{
  "head_dim": 32,
  "intermediate_size": 768,
  "vocab_size": 2048,
  "positions": "rope",
  "init": "uniform",
  "init_std_down": 0.0,
  "beta1": 0.95,
  "lr_head": 0.0113,
  "decay_fraction": 0.884,
  "final_lr_fraction": 0.1,
  "batch_tokens": [32768, 65536, 98304]
}
Each number is 200 + 30 x the weight over its row's rms, rounded and kept within 0 to 999. Layers, rows and columns count from 0. The size before them is the row's rms in percent of the matrix's.

# layer 3 MLP up, 768x192, rms 0.215, rows 508-580, columns 96-191
103,210,198,216,206,167,169,180,188,165,219,208,155,216,178,128,184,188,259,198,247,142,196,185,189,134,242,169,180,202,229,176,218,215,205,187,223,145,170,161,197,215,204,193,223,225,211,201,241,235,186,260,163,163,226,245,189,204,225,233,204,170,183,195,238,208,191,199,261,197,216,142,252,251,200,207,166,189,199,207,208,184,146,179,242,197,206,220,227,193,219,234,233,239,242,206,231
105,186,172,165,250,173,199,205,166,142,241,200,183,164,222,180,220,214,243,192,204,178,248,195,231,222,167,180,222,207,180,250,199,201,185,176,211,175,241,212,160,184,190,178,202,204,215,218,211,178,219,172,190,190,233,198,157,234,145,254,202,243,169,161,154,179,170,193,227,273,215,157,121,249,203,228,191,176,224,175,216,180,242,168,231,158,233,174,226,181,203,224,225,166,217,162,157
121,201,125,226,196,221,221,225,189,184,187,209,235,221,214,190,201,192,151,232,198,169,179,229,148,235,195,247,209,199,211,190,220,211,195,204,167,232,221,222,224,182,229,166,236,216,170,162,220,249,153,229,200,254,195,215,248,190,225,216,219,184,140,201,187,218,190,154,169,216,167,245,145,182,220,232,125,182,172,228,205,274,188,181,175,179,237,203,195,221,222,202,203,161,230,208,188
097,261,201,213,264,239,211,186,253,200,207,245,207,155,218,219,213,173,195,195,204,218,204,222,247,192,167,216,214,185,197,178,158,232,171,194,189,266,167,196,163,241,171,170,174,246,145,186,171,219,226,171,222,237,163,189,181,210,208,207,222,183,218,235,240,256,238,216,198,236,204,159,219,180,192,214,185,212,262,226,185,187,161,179,149,142,207,207,233,171,199,205,268,238,154,220,208
098,194,194,204,256,163,176,184,225,185,186,214,197,229,221,221,193,116,258,247,186,181,198,169,150,234,220,242,158,256,248,203,210,215,202,223,219,270,164,226,159,148,190,196,182,196,147,204,205,200,185,242,168,217,190,132,223,213,222,180,154,206,182,155,213,213,208,177,248,213,220,190,187,218,222,170,187,181,211,232,207,186,185,189,180,202,225,184,254,205,228,184,136,283,165,145,232
105,213,190,211,211,218,214,267,254,248,232,237,162,216,220,177,238,194,224,177,193,199,196,235,192,189,185,213,184,185,222,208,237,217,162,208,173,194,224,226,205,170,255,198,214,179,222,195,157,236,178,213,214,190,188,218,153,193,236,225,155,201,230,170,232,218,244,223,179,252,162,224,202,165,199,199,242,166,217,209,186,178,219,208,230,253,178,226,173,198,232,217,163,204,204,225,135
098,174,179,162,165,199,245,232,163,242,198,166,175,201,166,224,203,162,206,190,234,244,205,148,191,210,216,203,204,232,231,231,161,225,189,165,274,181,213,249,167,160,176,201,184,196,233,207,188,164,217,163,146,212,150,174,172,246,268,175,201,210,206,212,218,175,217,193,194,226,200,233,215,216,203,203,204,138,209,179,155,201,188,203,175,174,188,191,243,168,225,218,168,191,121,211,191
098,205,170,278,207,177,202,199,213,179,188,169,220,172,174,213,186,229,180,185,150,190,218,204,212,212,183,244,179,127,260,247,207,205,169,167,201,244,216,163,230,174,219,176,219,187,192,195,250,218,271,186,194,181,242,178,211,122,136,213,156,251,182,197,208,199,214,185,191,203,175,189,200,168,192,205,231,208,189,205,194,202,180,208,216,197,221,224,168,214,181,230,185,228,219,160,224
098,220,188,215,230,156,250,158,239,192,193,207,238,214,203,205,217,256,186,209,232,273,181,222,196,149,216,198,225,213,187,181,200,212,170,209,159,252,191,181,169,214,204,247,228,179,168,204,216,228,172,214,187,201,206,199,154,236,206,184,165,225,211,199,187,250,198,215,193,193,190,203,208,169,150,117,224,186,219,217,163,211,186,174,215,166,130,123,145,229,239,225,132,208,223,180,156
095,278,191,178,209,214,220,243,231,210,224,175,184,210,180,237,203,214,175,150,172,168,206,225,206,201,181,232,140,219,174,212,249,195,212,241,146,159,119,253,210,126,163,192,155,262,251,211,181,218,227,214,208,135,176,187,261,173,193,184,193,205,219,214,240,188,224,216,226,193,143,220,157,186,201,247,254,187,188,179,172,183,158,189,215,213,191,221,190,169,211,209,192,220,196,184,165
102,214,198,248,167,181,199,189,182,147,190,135,198,195,172,237,251,192,193,231,188,201,201,176,149,114,209,154,235,187,207,180,172,209,209,199,217,189,203,177,191,195,204,175,240,152,212,226,178,180,199,202,152,162,187,183,196,283,209,220,196,190,199,245,234,186,213,175,158,186,238,279,128,224,271,151,255,244,252,211,235,215,214,199,202,179,180,225,188,203,195,112,221,189,187,187,229
102,166,237,187,191,160,178,245,216,179,202,240,222,220,224,235,182,176,253,176,139,215,210,199,115,136,176,225,199,189,200,207,190,129,261,202,227,212,194,187,217,213,205,224,220,188,206,189,228,204,184,248,212,193,176,193,244,221,157,177,248,157,228,233,166,214,233,251,191,108,180,219,164,170,199,140,214,204,183,179,243,162,189,171,244,228,149,216,196,138,174,235,217,238,232,191,177
109,180,186,132,148,268,252,194,229,174,197,183,188,220,232,177,177,225,216,175,147,199,169,136,193,187,210,204,146,175,272,218,218,199,240,208,195,235,196,130,167,221,217,215,193,201,147,247,174,184,216,194,202,225,181,182,178,218,239,223,180,207,199,211,240,235,216,156,180,230,197,203,192,198,242,165,241,191,189,186,243,253,214,245,178,177,174,260,224,161,217,248,198,218,220,231,195
098,223,192,230,164,250,243,208,128,193,164,186,207,242,194,197,201,197,143,236,218,226,193,193,144,172,207,198,245,179,131,166,154,137,157,207,200,202,203,215,177,214,182,185,156,198,204,171,145,159,229,146,203,144,207,215,249,267,199,200,192,180,222,148,168,175,209,210,216,206,180,215,202,150,210,235,174,216,190,210,192,208,253,192,247,157,178,201,200,191,203,256,179,212,252,180,166
093,203,207,194,165,194,229,148,253,248,181,204,155,201,223,235,128,200,218,218,228,230,200,209,252,212,190,181,245,208,202,233,199,219,189,195,221,192,205,224,217,176,209,198,177,222,261,192,170,246,192,184,220,154,182,212,288,180,198,165,178,181,204,183,187,173,183,253,207,189,180,196,228,210,213,166,258,183,160,202,157,195,168,190,192,259,188,185,163,228,197,196,184,233,172,218,191
089,138,184,218,165,227,196,207,124,163,205,156,176,226,221,167,220,201,184,220,224,179,222,206,205,162,201,218,199,218,197,202,192,199,206,196,135,189,235,213,187,192,229,217,189,246,160,300,263,221,187,226,225,171,217,198,181,161,240,191,213,186,176,160,217,186,176,234,164,194,149,154,177,208,228,200,231,201,165,192,214,261,207,209,219,195,187,217,219,167,206,184,235,204,170,176,155
121,252,225,198,158,181,221,189,206,206,179,199,197,176,195,219,292,215,171,175,167,184,216,211,195,227,158,162,168,261,229,228,239,223,145,171,209,215,210,209,242,237,169,153,201,163,165,155,185,150,204,208,218,217,194,220,221,207,198,242,178,177,193,214,174,194,243,217,196,246,153,170,193,201,157,175,232,191,196,217,164,206,198,192,259,159,198,167,190,181,154,174,224,170,205,268,200
094,221,188,219,127,176,218,232,271,229,240,205,181,213,189,243,228,215,263,232,156,218,224,200,228,185,221,232,221,223,216,212,166,207,208,196,192,231,204,233,233,218,176,173,192,218,161,150,182,186,185,215,143,257,144,185,229,185,197,170,125,204,178,218,192,211,195,177,148,200,201,245,140,131,141,158,224,204,207,176,206,220,208,170,249,210,230,235,212,216,153,186,198,225,119,193,171
087,183,141,149,211,197,266,209,230,181,167,179,243,203,243,241,215,174,176,237,151,161,220,251,177,215,218,244,225,159,201,244,249,203,234,214,216,157,195,190,184,229,189,181,145,177,167,201,205,228,239,215,186,178,192,218,218,142,219,184,213,172,218,172,204,179,219,227,170,215,207,211,178,200,171,254,218,211,236,157,238,192,247,231,205,227,227,180,184,210,177,196,228,207,204,220,148
101,234,159,182,246,224,238,222,164,160,200,159,177,201,176,205,178,227,190,202,199,213,183,207,198,232,178,164,247,148,215,224,228,204,171,192,213,274,208,199,208,226,179,224,181,200,206,153,242,222,240,222,192,211,218,219,229,200,223,229,214,248,209,217,231,195,200,201,252,273,180,194,225,199,207,201,245,204,227,189,213,194,231,143,221,206,133,173,178,181,155,163,217,237,205,239,220
096,238,268,180,117,244,177,215,199,138,199,240,143,158,166,197,204,262,196,182,156,196,237,180,186,175,172,209,181,207,197,216,219,219,220,230,220,193,178,162,219,163,222,217,172,184,188,211,221,218,174,179,199,167,210,192,211,260,172,213,280,201,265,215,216,211,228,223,191,199,154,207,277,173,178,168,217,190,211,212,196,132,204,187,253,189,215,223,222,242,157,157,202,195,212,180,192
090,205,164,264,215,242,165,231,169,250,191,129,239,190,212,187,259,207,174,177,168,116,192,226,221,238,155,143,174,238,212,163,224,173,193,181,204,197,215,203,105,164,177,237,154,233,230,200,244,182,209,179,199,159,216,167,215,196,137,217,197,190,167,190,222,215,165,180,209,179,219,213,181,179,177,148,234,227,185,160,215,211,174,184,163,156,175,145,210,192,192,236,172,242,229,242,226
106,210,142,147,259,198,271,223,220,209,172,231,190,226,186,188,216,235,210,233,196,202,225,248,243,155,170,234,216,210,185,183,225,187,150,182,196,217,161,165,203,173,185,246,232,245,217,217,168,224,215,239,206,196,195,159,223,255,251,250,213,132,208,162,165,170,213,173,221,203,148,220,222,232,220,277,197,174,185,172,208,220,200,220,189,210,208,202,224,189,214,213,215,203,181,216,201
108,258,219,244,205,212,176,179,194,134,198,136,218,221,219,185,238,205,158,205,197,201,178,220,195,181,216,211,220,180,168,220,170,142,204,227,186,175,185,195,191,154,217,193,182,151,206,212,208,211,174,213,207,173,163,170,215,269,186,191,178,210,262,259,169,194,166,212,198,214,235,183,245,190,193,213,167,175,205,305,198,208,194,206,187,221,246,201,143,185,194,197,204,216,194,245,202
095,209,202,221,261,197,201,189,209,187,221,188,209,174,217,194,201,170,218,227,247,177,188,191,164,163,205,174,183,210,217,209,117,208,171,153,169,239,220,179,193,179,150,180,188,204,151,196,229,211,233,212,225,225,239,135,221,223,173,209,180,207,208,208,210,207,189,236,157,226,185,191,142,187,226,204,187,190,215,240,188,205,224,185,199,180,275,279,179,229,249,191,195,180,258,185,204
103,178,200,173,164,225,179,210,186,194,172,250,229,205,199,174,260,197,202,174,174,171,219,242,195,224,209,216,181,150,214,170,189,205,297,192,211,217,210,203,205,165,170,150,245,165,181,236,204,168,271,231,198,215,180,197,208,240,191,234,165,197,229,197,237,193,177,198,175,199,150,238,141,195,156,149,180,228,219,146,237,199,128,188,234,209,210,202,179,172,204,216,177,236,251,184,154
101,208,179,251,222,231,182,255,173,253,177,172,174,216,218,196,230,186,174,190,201,255,175,218,146,229,161,183,195,184,199,275,184,163,229,189,152,200,165,189,189,164,153,224,154,165,177,245,191,220,238,240,206,234,220,191,187,242,240,185,196,170,185,267,232,245,236,143,257,178,203,244,207,170,270,201,201,217,169,243,208,175,176,176,200,173,204,155,170,178,158,216,192,196,175,197,160
097,186,179,183,245,157,208,187,227,188,186,200,230,167,216,209,205,211,185,204,192,237,185,236,180,138,206,188,211,208,222,210,215,197,233,201,223,133,137,181,229,166,212,227,236,234,213,171,259,204,196,226,138,224,184,131,178,205,198,209,210,215,196,229,140,179,127,186,193,172,223,205,224,249,193,209,200,203,166,209,206,209,158,220,194,182,209,266,235,199,157,177,166,208,203,198,234
099,150,210,202,228,253,150,182,164,230,260,117,201,155,230,200,212,120,200,197,231,191,194,222,166,184,180,220,247,167,241,152,230,238,142,205,244,168,228,216,189,200,172,214,216,211,208,203,161,185,228,205,172,198,230,155,187,256,198,218,237,209,186,168,181,216,224,186,181,199,253,201,196,222,156,144,241,187,173,188,202,206,209,162,203,224,207,225,188,240,207,153,205,219,214,148,189
098,224,150,224,156,188,244,221,176,217,246,216,181,180,175,238,206,200,145,239,168,180,205,148,177,212,220,198,190,241,211,175,225,182,204,154,202,210,234,204,168,169,222,198,228,189,240,225,165,255,190,152,229,227,237,206,218,157,195,184,177,172,214,217,167,226,206,214,202,192,208,166,215,228,194,200,225,219,197,173,210,202,166,177,186,213,241,297,168,205,219,214,176,174,245,183,160
106,234,232,208,170,223,191,278,197,238,204,210,160,244,218,285,198,266,168,218,184,218,168,248,215,184,206,186,192,165,184,180,188,211,164,164,203,163,191,203,184,184,188,184,163,118,204,237,211,212,214,225,166,226,185,214,235,223,207,171,229,205,171,181,167,165,164,294,214,139,203,184,161,209,191,242,165,174,203,226,154,148,199,191,200,207,179,191,193,193,160,193,162,252,197,249,196
105,202,159,208,181,174,189,247,149,212,196,177,119,147,203,199,146,170,197,171,196,277,221,235,188,190,156,223,187,231,192,211,165,245,185,164,183,244,211,236,210,222,241,204,209,196,156,199,183,173,179,215,180,188,223,180,221,215,231,182,149,216,224,222,195,153,225,186,179,201,241,230,237,191,202,235,138,206,210,218,193,219,240,231,160,165,188,192,190,177,221,170,146,208,213,213,218
111,157,182,203,190,240,183,190,226,179,222,165,238,194,142,180,218,207,185,216,198,176,217,223,202,231,230,212,229,225,238,230,216,157,176,170,229,163,209,254,233,174,181,186,177,130,186,249,203,197,159,186,182,206,216,257,226,251,148,218,213,242,245,222,221,214,235,147,242,235,187,190,207,183,196,245,206,205,179,198,207,173,178,224,212,143,178,236,261,197,174,239,254,200,175,195,253
094,219,192,180,193,182,237,193,242,196,223,205,169,225,210,250,193,168,219,250,206,219,207,223,248,176,163,219,213,235,153,212,208,283,172,199,204,146,190,173,188,191,231,202,214,201,191,120,197,177,227,194,244,175,204,207,207,227,199,161,175,213,197,220,163,182,211,199,202,260,223,137,185,190,231,195,219,196,232,174,190,190,190,241,202,164,209,193,185,196,209,125,127,237,165,230,177
097,172,212,215,255,214,249,216,178,193,189,186,206,185,129,165,254,191,215,226,225,168,211,196,210,142,181,199,186,201,207,187,170,207,189,210,207,219,200,167,271,238,232,202,182,233,253,148,249,86,214,186,220,173,221,248,156,249,197,205,232,199,231,228,208,210,158,194,160,194,273,215,150,189,218,234,220,190,226,204,227,249,193,179,219,208,212,205,273,199,162,182,190,222,182,222,254
100,227,170,171,248,228,248,193,191,183,210,232,159,189,173,192,195,219,200,196,243,204,169,217,201,218,146,207,206,243,200,211,227,216,212,194,226,189,241,213,200,204,194,205,207,209,185,182,178,231,176,145,192,189,193,155,214,192,241,153,198,184,200,225,191,220,193,239,218,189,139,176,232,178,206,190,175,200,208,206,171,244,179,238,207,224,212,185,162,167,231,195,185,188,195,178,208
100,221,125,186,154,240,219,176,205,215,191,172,193,154,132,175,233,207,179,174,225,162,154,194,177,218,184,143,183,179,171,167,225,230,158,202,162,163,174,230,196,201,213,210,207,182,135,185,180,192,235,208,244,180,206,199,165,137,189,246,231,200,250,179,206,184,221,206,193,171,192,192,226,219,183,235,135,192,191,208,198,253,206,145,189,168,185,202,247,164,212,190,248,180,252,233,219
100,185,157,162,174,186,156,171,153,201,215,175,166,180,236,200,247,226,205,214,229,129,182,264,174,198,218,209,219,183,217,228,224,215,194,199,195,222,214,201,177,224,229,217,283,193,184,209,209,201,198,217,205,198,205,138,193,173,190,222,164,206,170,205,251,208,202,189,169,193,144,226,182,173,199,172,235,178,295,201,196,256,172,181,182,190,222,148,158,244,134,214,186,153,208,243,204
101,202,164,195,197,204,190,205,190,203,226,220,236,240,168,194,225,187,126,211,160,182,169,174,199,125,148,219,212,222,175,194,190,236,206,240,226,178,214,162,166,179,245,204,194,231,218,171,203,200,186,206,267,181,174,183,223,176,177,182,192,178,185,209,185,228,207,160,218,250,185,263,178,195,206,224,206,227,187,216,181,217,225,239,241,209,166,163,219,235,181,179,149,193,148,187,256
099,226,196,215,192,172,295,200,203,223,206,197,233,252,240,163,252,186,198,202,187,195,181,177,204,158,198,229,219,163,186,227,206,206,194,202,190,178,218,216,163,171,180,246,240,214,169,177,215,143,164,170,235,230,212,210,198,238,142,222,172,222,244,220,197,197,188,186,157,248,183,209,192,194,183,164,200,158,215,156,198,181,168,167,257,197,155,223,182,205,240,118,171,248,165,152,219
100,155,173,186,238,191,183,234,197,156,192,213,224,215,142,197,170,176,208,195,205,191,268,189,165,199,187,217,163,202,169,182,207,237,156,226,181,260,203,159,161,229,209,232,217,184,220,260,194,223,239,209,220,197,168,171,240,188,141,227,170,187,227,230,160,221,222,231,162,168,177,252,187,164,221,200,252,241,196,183,220,222,231,198,208,196,193,211,231,259,194,166,279,203,231,199,183
095,209,188,286,168,222,216,189,164,152,239,194,176,251,243,191,175,166,216,194,161,251,209,237,217,219,180,169,179,190,221,169,270,186,194,205,143,164,163,184,221,236,212,181,186,257,247,198,200,214,201,224,160,180,199,226,228,228,200,162,208,142,201,196,226,189,181,189,175,193,211,198,208,186,144,198,204,233,216,178,157,185,178,168,256,181,230,151,168,169,180,235,213,211,170,234,160
097,185,141,252,192,199,151,159,238,182,164,170,231,182,166,224,201,218,179,199,231,228,213,200,165,162,198,200,178,217,259,203,228,230,216,234,207,274,196,220,179,168,224,143,187,173,191,211,145,177,218,167,202,249,250,184,206,199,192,141,246,205,174,230,182,219,178,188,233,202,177,160,209,177,182,222,154,188,249,188,153,261,182,200,199,249,190,216,219,196,212,198,214,187,225,210,201
109,182,182,216,180,260,203,221,215,136,173,173,190,199,202,250,226,193,250,196,204,191,253,264,135,231,201,209,169,190,221,222,211,200,218,204,202,181,181,175,254,232,229,175,167,167,219,162,198,187,193,194,249,183,162,235,200,230,219,200,170,212,224,214,219,171,181,230,266,218,232,156,151,205,202,190,265,217,142,195,238,198,190,222,248,162,188,204,188,232,161,241,139,234,135,225,216
091,158,185,222,197,200,234,212,194,156,183,147,185,158,241,147,164,182,130,178,203,195,203,245,182,178,200,191,231,207,168,188,195,206,197,225,195,197,190,200,166,200,209,191,201,170,201,223,212,224,224,228,186,202,202,200,185,207,170,171,242,143,218,169,193,262,148,188,192,210,214,217,222,208,244,218,161,154,169,170,158,196,222,221,205,207,171,147,226,241,224,210,215,139,201,168,211
108,202,242,183,250,238,216,166,251,171,294,179,157,181,236,196,171,211,185,182,142,188,192,156,171,207,216,226,233,230,226,203,247,155,191,213,215,208,213,191,188,176,176,170,202,180,154,181,175,217,188,195,187,231,190,159,172,252,212,158,218,188,185,210,196,193,193,209,174,216,212,197,197,169,200,202,202,238,201,154,196,229,197,181,166,158,249,200,200,233,224,183,160,169,216,195,198
097,247,175,162,186,221,231,228,226,198,181,206,145,214,160,189,188,162,225,159,236,199,220,225,211,187,208,165,249,216,198,196,203,145,238,227,180,254,196,194,193,163,218,190,181,161,219,199,183,191,265,239,221,230,209,230,258,197,220,228,202,238,185,197,202,184,199,230,233,165,159,164,238,202,194,232,205,213,256,121,145,251,196,206,267,207,192,146,209,232,207,166,191,166,181,233,201
110,177,252,186,187,182,221,191,185,193,208,208,188,221,176,234,213,217,224,190,231,164,173,176,208,174,191,179,209,188,212,252,175,211,226,229,190,212,160,226,183,145,203,196,146,165,182,229,181,189,237,218,170,189,189,223,178,202,224,198,169,199,165,194,228,193,245,256,227,178,200,217,117,178,217,227,154,244,167,221,148,221,192,183,175,211,162,204,159,244,191,182,153,151,162,252,214
095,233,196,197,203,163,212,183,204,165,196,171,234,193,250,199,184,186,232,155,202,272,213,224,244,154,197,276,150,161,205,210,241,220,217,206,206,247,257,123,146,208,172,250,134,212,237,193,224,157,256,241,173,184,231,193,177,199,229,173,182,194,197,183,231,242,183,195,131,177,198,213,203,233,195,181,231,179,189,210,191,183,128,169,244,163,167,230,187,151,171,194,183,217,237,175,212
091,165,205,199,176,198,173,242,161,215,189,200,205,212,164,156,186,200,156,201,218,204,128,220,214,192,169,203,175,150,231,169,144,264,209,231,191,177,170,225,143,235,210,239,214,244,213,293,192,210,206,183,197,275,237,169,226,178,238,194,211,212,249,211,168,231,182,202,239,177,136,197,246,195,239,254,189,170,239,217,181,184,193,234,207,225,250,204,182,201,243,190,232,168,258,189,228
108,201,146,183,194,191,247,184,190,138,229,207,266,209,170,191,185,220,165,156,234,241,169,242,216,211,208,162,187,124,173,173,207,173,171,206,190,260,183,264,172,236,241,174,276,196,219,218,235,179,203,203,192,240,192,169,196,203,196,179,198,248,180,260,205,201,199,226,191,206,215,243,223,244,193,194,175,234,227,221,168,284,229,209,172,219,159,209,168,235,198,216,226,230,187,142,214
101,143,195,213,213,185,237,225,229,198,223,168,203,206,220,259,180,216,140,205,172,200,183,199,222,166,227,181,148,195,223,204,199,214,184,196,207,183,276,216,213,188,186,218,178,202,201,143,236,200,190,186,190,241,177,173,227,237,275,176,155,201,187,207,225,188,197,159,156,264,232,198,204,171,222,183,201,202,258,204,211,197,226,162,229,202,145,213,143,200,186,210,168,246,240,203,227
093,204,162,181,233,221,184,167,195,192,195,158,208,204,142,190,178,203,167,202,204,200,190,210,230,239,242,202,213,246,197,235,182,173,161,216,163,206,228,243,214,154,217,215,164,240,174,232,154,160,241,184,211,220,189,224,178,184,152,222,193,210,197,183,218,219,201,218,198,270,207,231,207,160,210,214,187,165,185,169,163,185,207,162,148,132,217,149,178,178,203,205,224,284,152,176,133
103,229,208,220,242,213,256,191,250,218,223,234,160,216,205,179,152,208,175,186,161,260,205,196,184,234,168,148,222,211,214,195,212,191,160,178,176,244,214,186,228,232,205,279,191,206,200,205,177,196,212,212,213,171,176,224,233,170,197,225,209,225,198,228,289,217,220,209,205,176,214,250,226,202,207,189,205,145,177,238,224,241,201,195,261,192,205,242,196,236,167,211,182,250,232,194,191
103,238,195,180,207,174,233,194,184,211,201,169,183,227,126,215,239,229,178,181,166,204,247,218,217,203,211,209,251,169,179,184,180,178,189,243,184,159,178,213,235,221,203,144,208,156,237,209,155,221,191,242,207,173,192,195,236,198,178,212,147,205,124,218,196,265,168,235,212,187,182,165,159,171,226,209,202,244,221,247,126,223,165,218,256,214,213,196,224,200,154,192,193,188,199,185,217
108,210,154,189,203,245,179,191,232,196,202,164,199,233,173,190,199,233,194,164,188,236,217,193,212,228,253,236,226,188,215,167,198,175,165,177,244,276,226,191,160,196,166,180,202,211,261,279,170,241,141,180,193,203,166,189,165,173,155,184,184,177,227,243,186,170,237,264,185,132,225,206,231,243,168,237,198,218,213,214,183,232,170,228,269,189,172,210,236,210,196,134,231,197,184,184,230
102,268,220,231,261,165,207,177,191,195,218,241,209,226,238,198,220,264,189,181,188,173,221,266,174,189,191,214,221,244,139,157,209,209,117,219,224,200,176,221,166,210,191,186,191,240,199,221,226,190,194,244,190,189,183,151,205,219,228,214,231,154,208,225,166,186,167,177,241,154,166,155,200,241,170,241,163,178,180,159,204,171,177,162,194,185,207,143,216,166,250,202,197,207,203,186,225
097,205,188,217,195,221,170,198,216,194,242,222,183,173,249,184,219,149,231,201,215,224,194,152,230,183,204,231,214,229,159,192,148,173,244,175,187,121,241,176,167,237,211,274,224,192,221,241,180,203,208,169,209,217,178,173,209,193,186,198,140,207,182,169,214,223,221,177,223,157,201,203,290,140,175,187,286,229,216,194,209,211,210,210,190,212,238,221,217,246,173,138,172,214,234,177,231
095,196,262,205,240,183,214,168,186,245,179,168,195,230,192,260,234,234,204,161,202,193,209,203,183,202,205,171,196,185,232,203,261,203,181,234,271,190,254,202,173,198,161,133,228,210,206,229,200,172,246,198,201,211,166,184,148,200,230,224,234,219,190,205,229,199,176,182,190,152,204,187,244,186,201,189,195,207,183,203,160,183,173,229,169,233,196,240,193,194,205,176,195,184,200,181,207
107,120,198,225,178,254,215,181,220,160,188,161,241,222,211,234,192,163,204,208,189,163,208,187,124,228,194,150,151,214,201,158,206,221,202,246,209,199,209,247,231,205,221,181,188,244,165,211,223,204,175,133,200,168,168,218,228,162,159,217,165,199,168,219,220,220,165,194,244,204,195,152,118,196,174,202,263,238,193,209,179,223,198,202,200,210,184,146,218,199,201,234,188,281,165,182,205
099,160,147,186,189,269,201,185,165,137,150,212,228,245,137,219,224,207,293,206,153,203,276,220,180,207,200,191,187,244,210,122,200,179,223,178,221,172,179,185,241,202,196,173,207,219,228,152,193,219,185,182,215,175,225,229,229,181,174,188,222,176,241,219,212,185,253,167,260,158,139,243,181,215,199,195,173,123,215,209,211,195,227,207,201,182,188,181,190,185,143,181,175,236,184,188,176
086,189,226,181,178,204,201,183,173,203,233,200,188,237,218,212,184,198,166,169,225,198,233,188,212,191,193,244,211,210,141,222,220,161,183,191,196,220,196,253,217,197,214,125,156,193,214,205,226,187,216,198,221,223,180,143,156,235,150,200,180,132,206,184,196,133,185,211,178,203,212,217,203,179,220,184,149,250,188,200,205,206,182,208,184,151,215,202,230,182,190,206,192,150,263,206,230
094,189,197,217,189,257,202,185,222,197,166,214,178,151,244,136,214,187,159,186,216,203,185,242,222,177,161,228,214,181,221,164,152,236,146,129,168,171,239,208,261,190,208,196,237,184,221,171,186,209,211,134,184,179,190,163,221,217,181,175,234,174,199,213,169,187,205,247,201,218,175,201,170,163,248,178,212,188,224,206,196,233,167,167,199,137,168,178,240,184,184,195,211,100,250,170,197
096,195,221,169,188,157,246,196,178,170,209,187,193,201,238,168,208,179,170,161,178,203,188,196,216,202,206,235,185,157,197,187,243,205,168,194,153,219,157,205,234,202,257,230,177,200,179,214,204,191,205,193,187,220,148,189,215,117,184,203,202,234,193,265,238,217,217,187,189,151,204,201,189,154,194,180,210,150,197,248,150,216,260,240,206,226,196,194,223,205,240,219,216,141,201,212,292
094,163,195,170,227,176,252,240,201,170,256,237,203,192,265,186,197,178,215,217,235,195,259,195,197,191,157,196,230,198,193,184,250,189,201,219,194,194,295,180,181,186,229,180,233,252,223,184,234,201,212,202,226,168,222,206,196,179,252,196,156,221,213,209,228,165,183,247,188,184,158,232,204,205,222,232,192,243,206,211,184,181,168,277,230,238,174,204,196,143,169,158,178,191,257,202,169
102,238,221,252,200,164,262,213,118,211,231,191,212,164,227,210,242,218,243,203,178,185,235,165,212,191,229,177,185,210,181,239,197,225,227,208,182,165,174,174,200,192,220,191,195,171,255,223,203,256,157,219,222,195,140,171,176,199,195,134,222,188,242,189,202,234,236,182,202,219,237,201,182,181,144,230,176,216,252,164,218,178,221,186,191,224,231,202,163,221,197,186,172,186,182,192,193
095,225,217,235,202,164,151,189,232,155,190,214,242,227,195,178,241,145,125,184,239,206,197,218,220,188,222,206,249,181,158,271,275,234,225,214,189,141,186,252,136,204,212,233,244,189,161,220,243,209,204,185,168,194,191,200,245,160,191,193,226,172,187,222,229,225,172,148,153,217,248,229,246,191,245,196,214,218,191,238,167,223,161,206,206,167,200,209,183,173,168,194,223,224,188,228,147
109,219,267,173,172,176,200,203,177,238,226,243,139,202,99,188,220,233,202,190,234,225,199,194,165,297,158,193,172,181,190,179,194,169,162,208,187,186,194,215,211,199,216,218,132,188,225,236,216,189,181,228,201,194,203,236,207,203,219,205,200,198,179,183,233,205,222,224,201,232,157,190,193,192,240,214,213,233,232,118,192,189,184,182,216,175,201,140,202,217,197,216,172,188,219,130,218
093,277,186,173,246,209,166,215,181,181,206,192,245,193,158,207,197,187,202,172,168,200,172,173,213,207,193,171,221,196,200,172,188,230,221,176,178,173,208,129,241,190,203,237,178,191,182,230,246,204,188,209,224,191,233,215,171,171,199,169,236,174,210,187,235,251,200,194,145,239,198,201,204,194,213,167,188,213,192,229,214,213,225,149,193,202,230,176,218,238,207,225,144,238,219,123,170
096,187,220,187,261,158,217,195,227,187,192,195,205,212,131,124,185,176,240,216,190,152,207,186,194,242,192,247,179,142,191,231,181,229,233,136,153,138,200,285,182,187,166,215,195,163,212,183,189,185,233,117,223,164,227,164,194,225,175,223,180,214,219,207,194,246,154,207,226,195,215,190,217,169,223,184,229,192,220,188,215,180,201,163,198,172,245,164,216,189,201,125,193,190,174,173,219
100,221,202,192,196,151,220,176,126,241,201,248,265,198,159,207,180,204,155,179,220,174,179,203,176,222,160,203,236,194,174,216,172,216,170,131,210,211,212,249,156,234,207,211,209,164,178,221,243,177,257,245,214,247,191,174,181,137,216,162,141,204,195,243,214,224,189,199,207,168,249,243,172,220,261,133,235,215,203,209,218,223,222,229,163,204,208,190,218,256,244,183,183,191,195,209,250
101,204,126,146,186,187,194,230,224,196,183,145,202,225,187,208,181,156,172,215,219,194,209,266,175,181,206,249,157,212,205,172,189,219,193,183,209,192,230,258,190,176,219,172,193,200,179,226,178,228,216,208,213,198,197,174,240,214,268,190,219,267,203,207,192,188,173,241,213,235,211,209,220,160,260,179,144,160,180,222,203,225,220,216,200,219,160,175,167,217,197,250,215,234,198,230,195
102,211,195,200,218,210,223,223,166,265,199,170,231,194,178,162,205,164,214,207,174,220,202,233,207,205,224,187,226,134,217,213,211,197,156,183,203,171,245,206,204,217,208,211,156,133,201,229,148,190,179,244,155,236,161,173,189,136,125,216,230,242,173,185,235,256,226,188,277,217,187,200,152,252,211,182,200,183,169,198,142,191,192,162,226,184,231,183,167,207,236,179,292,218,217,202,167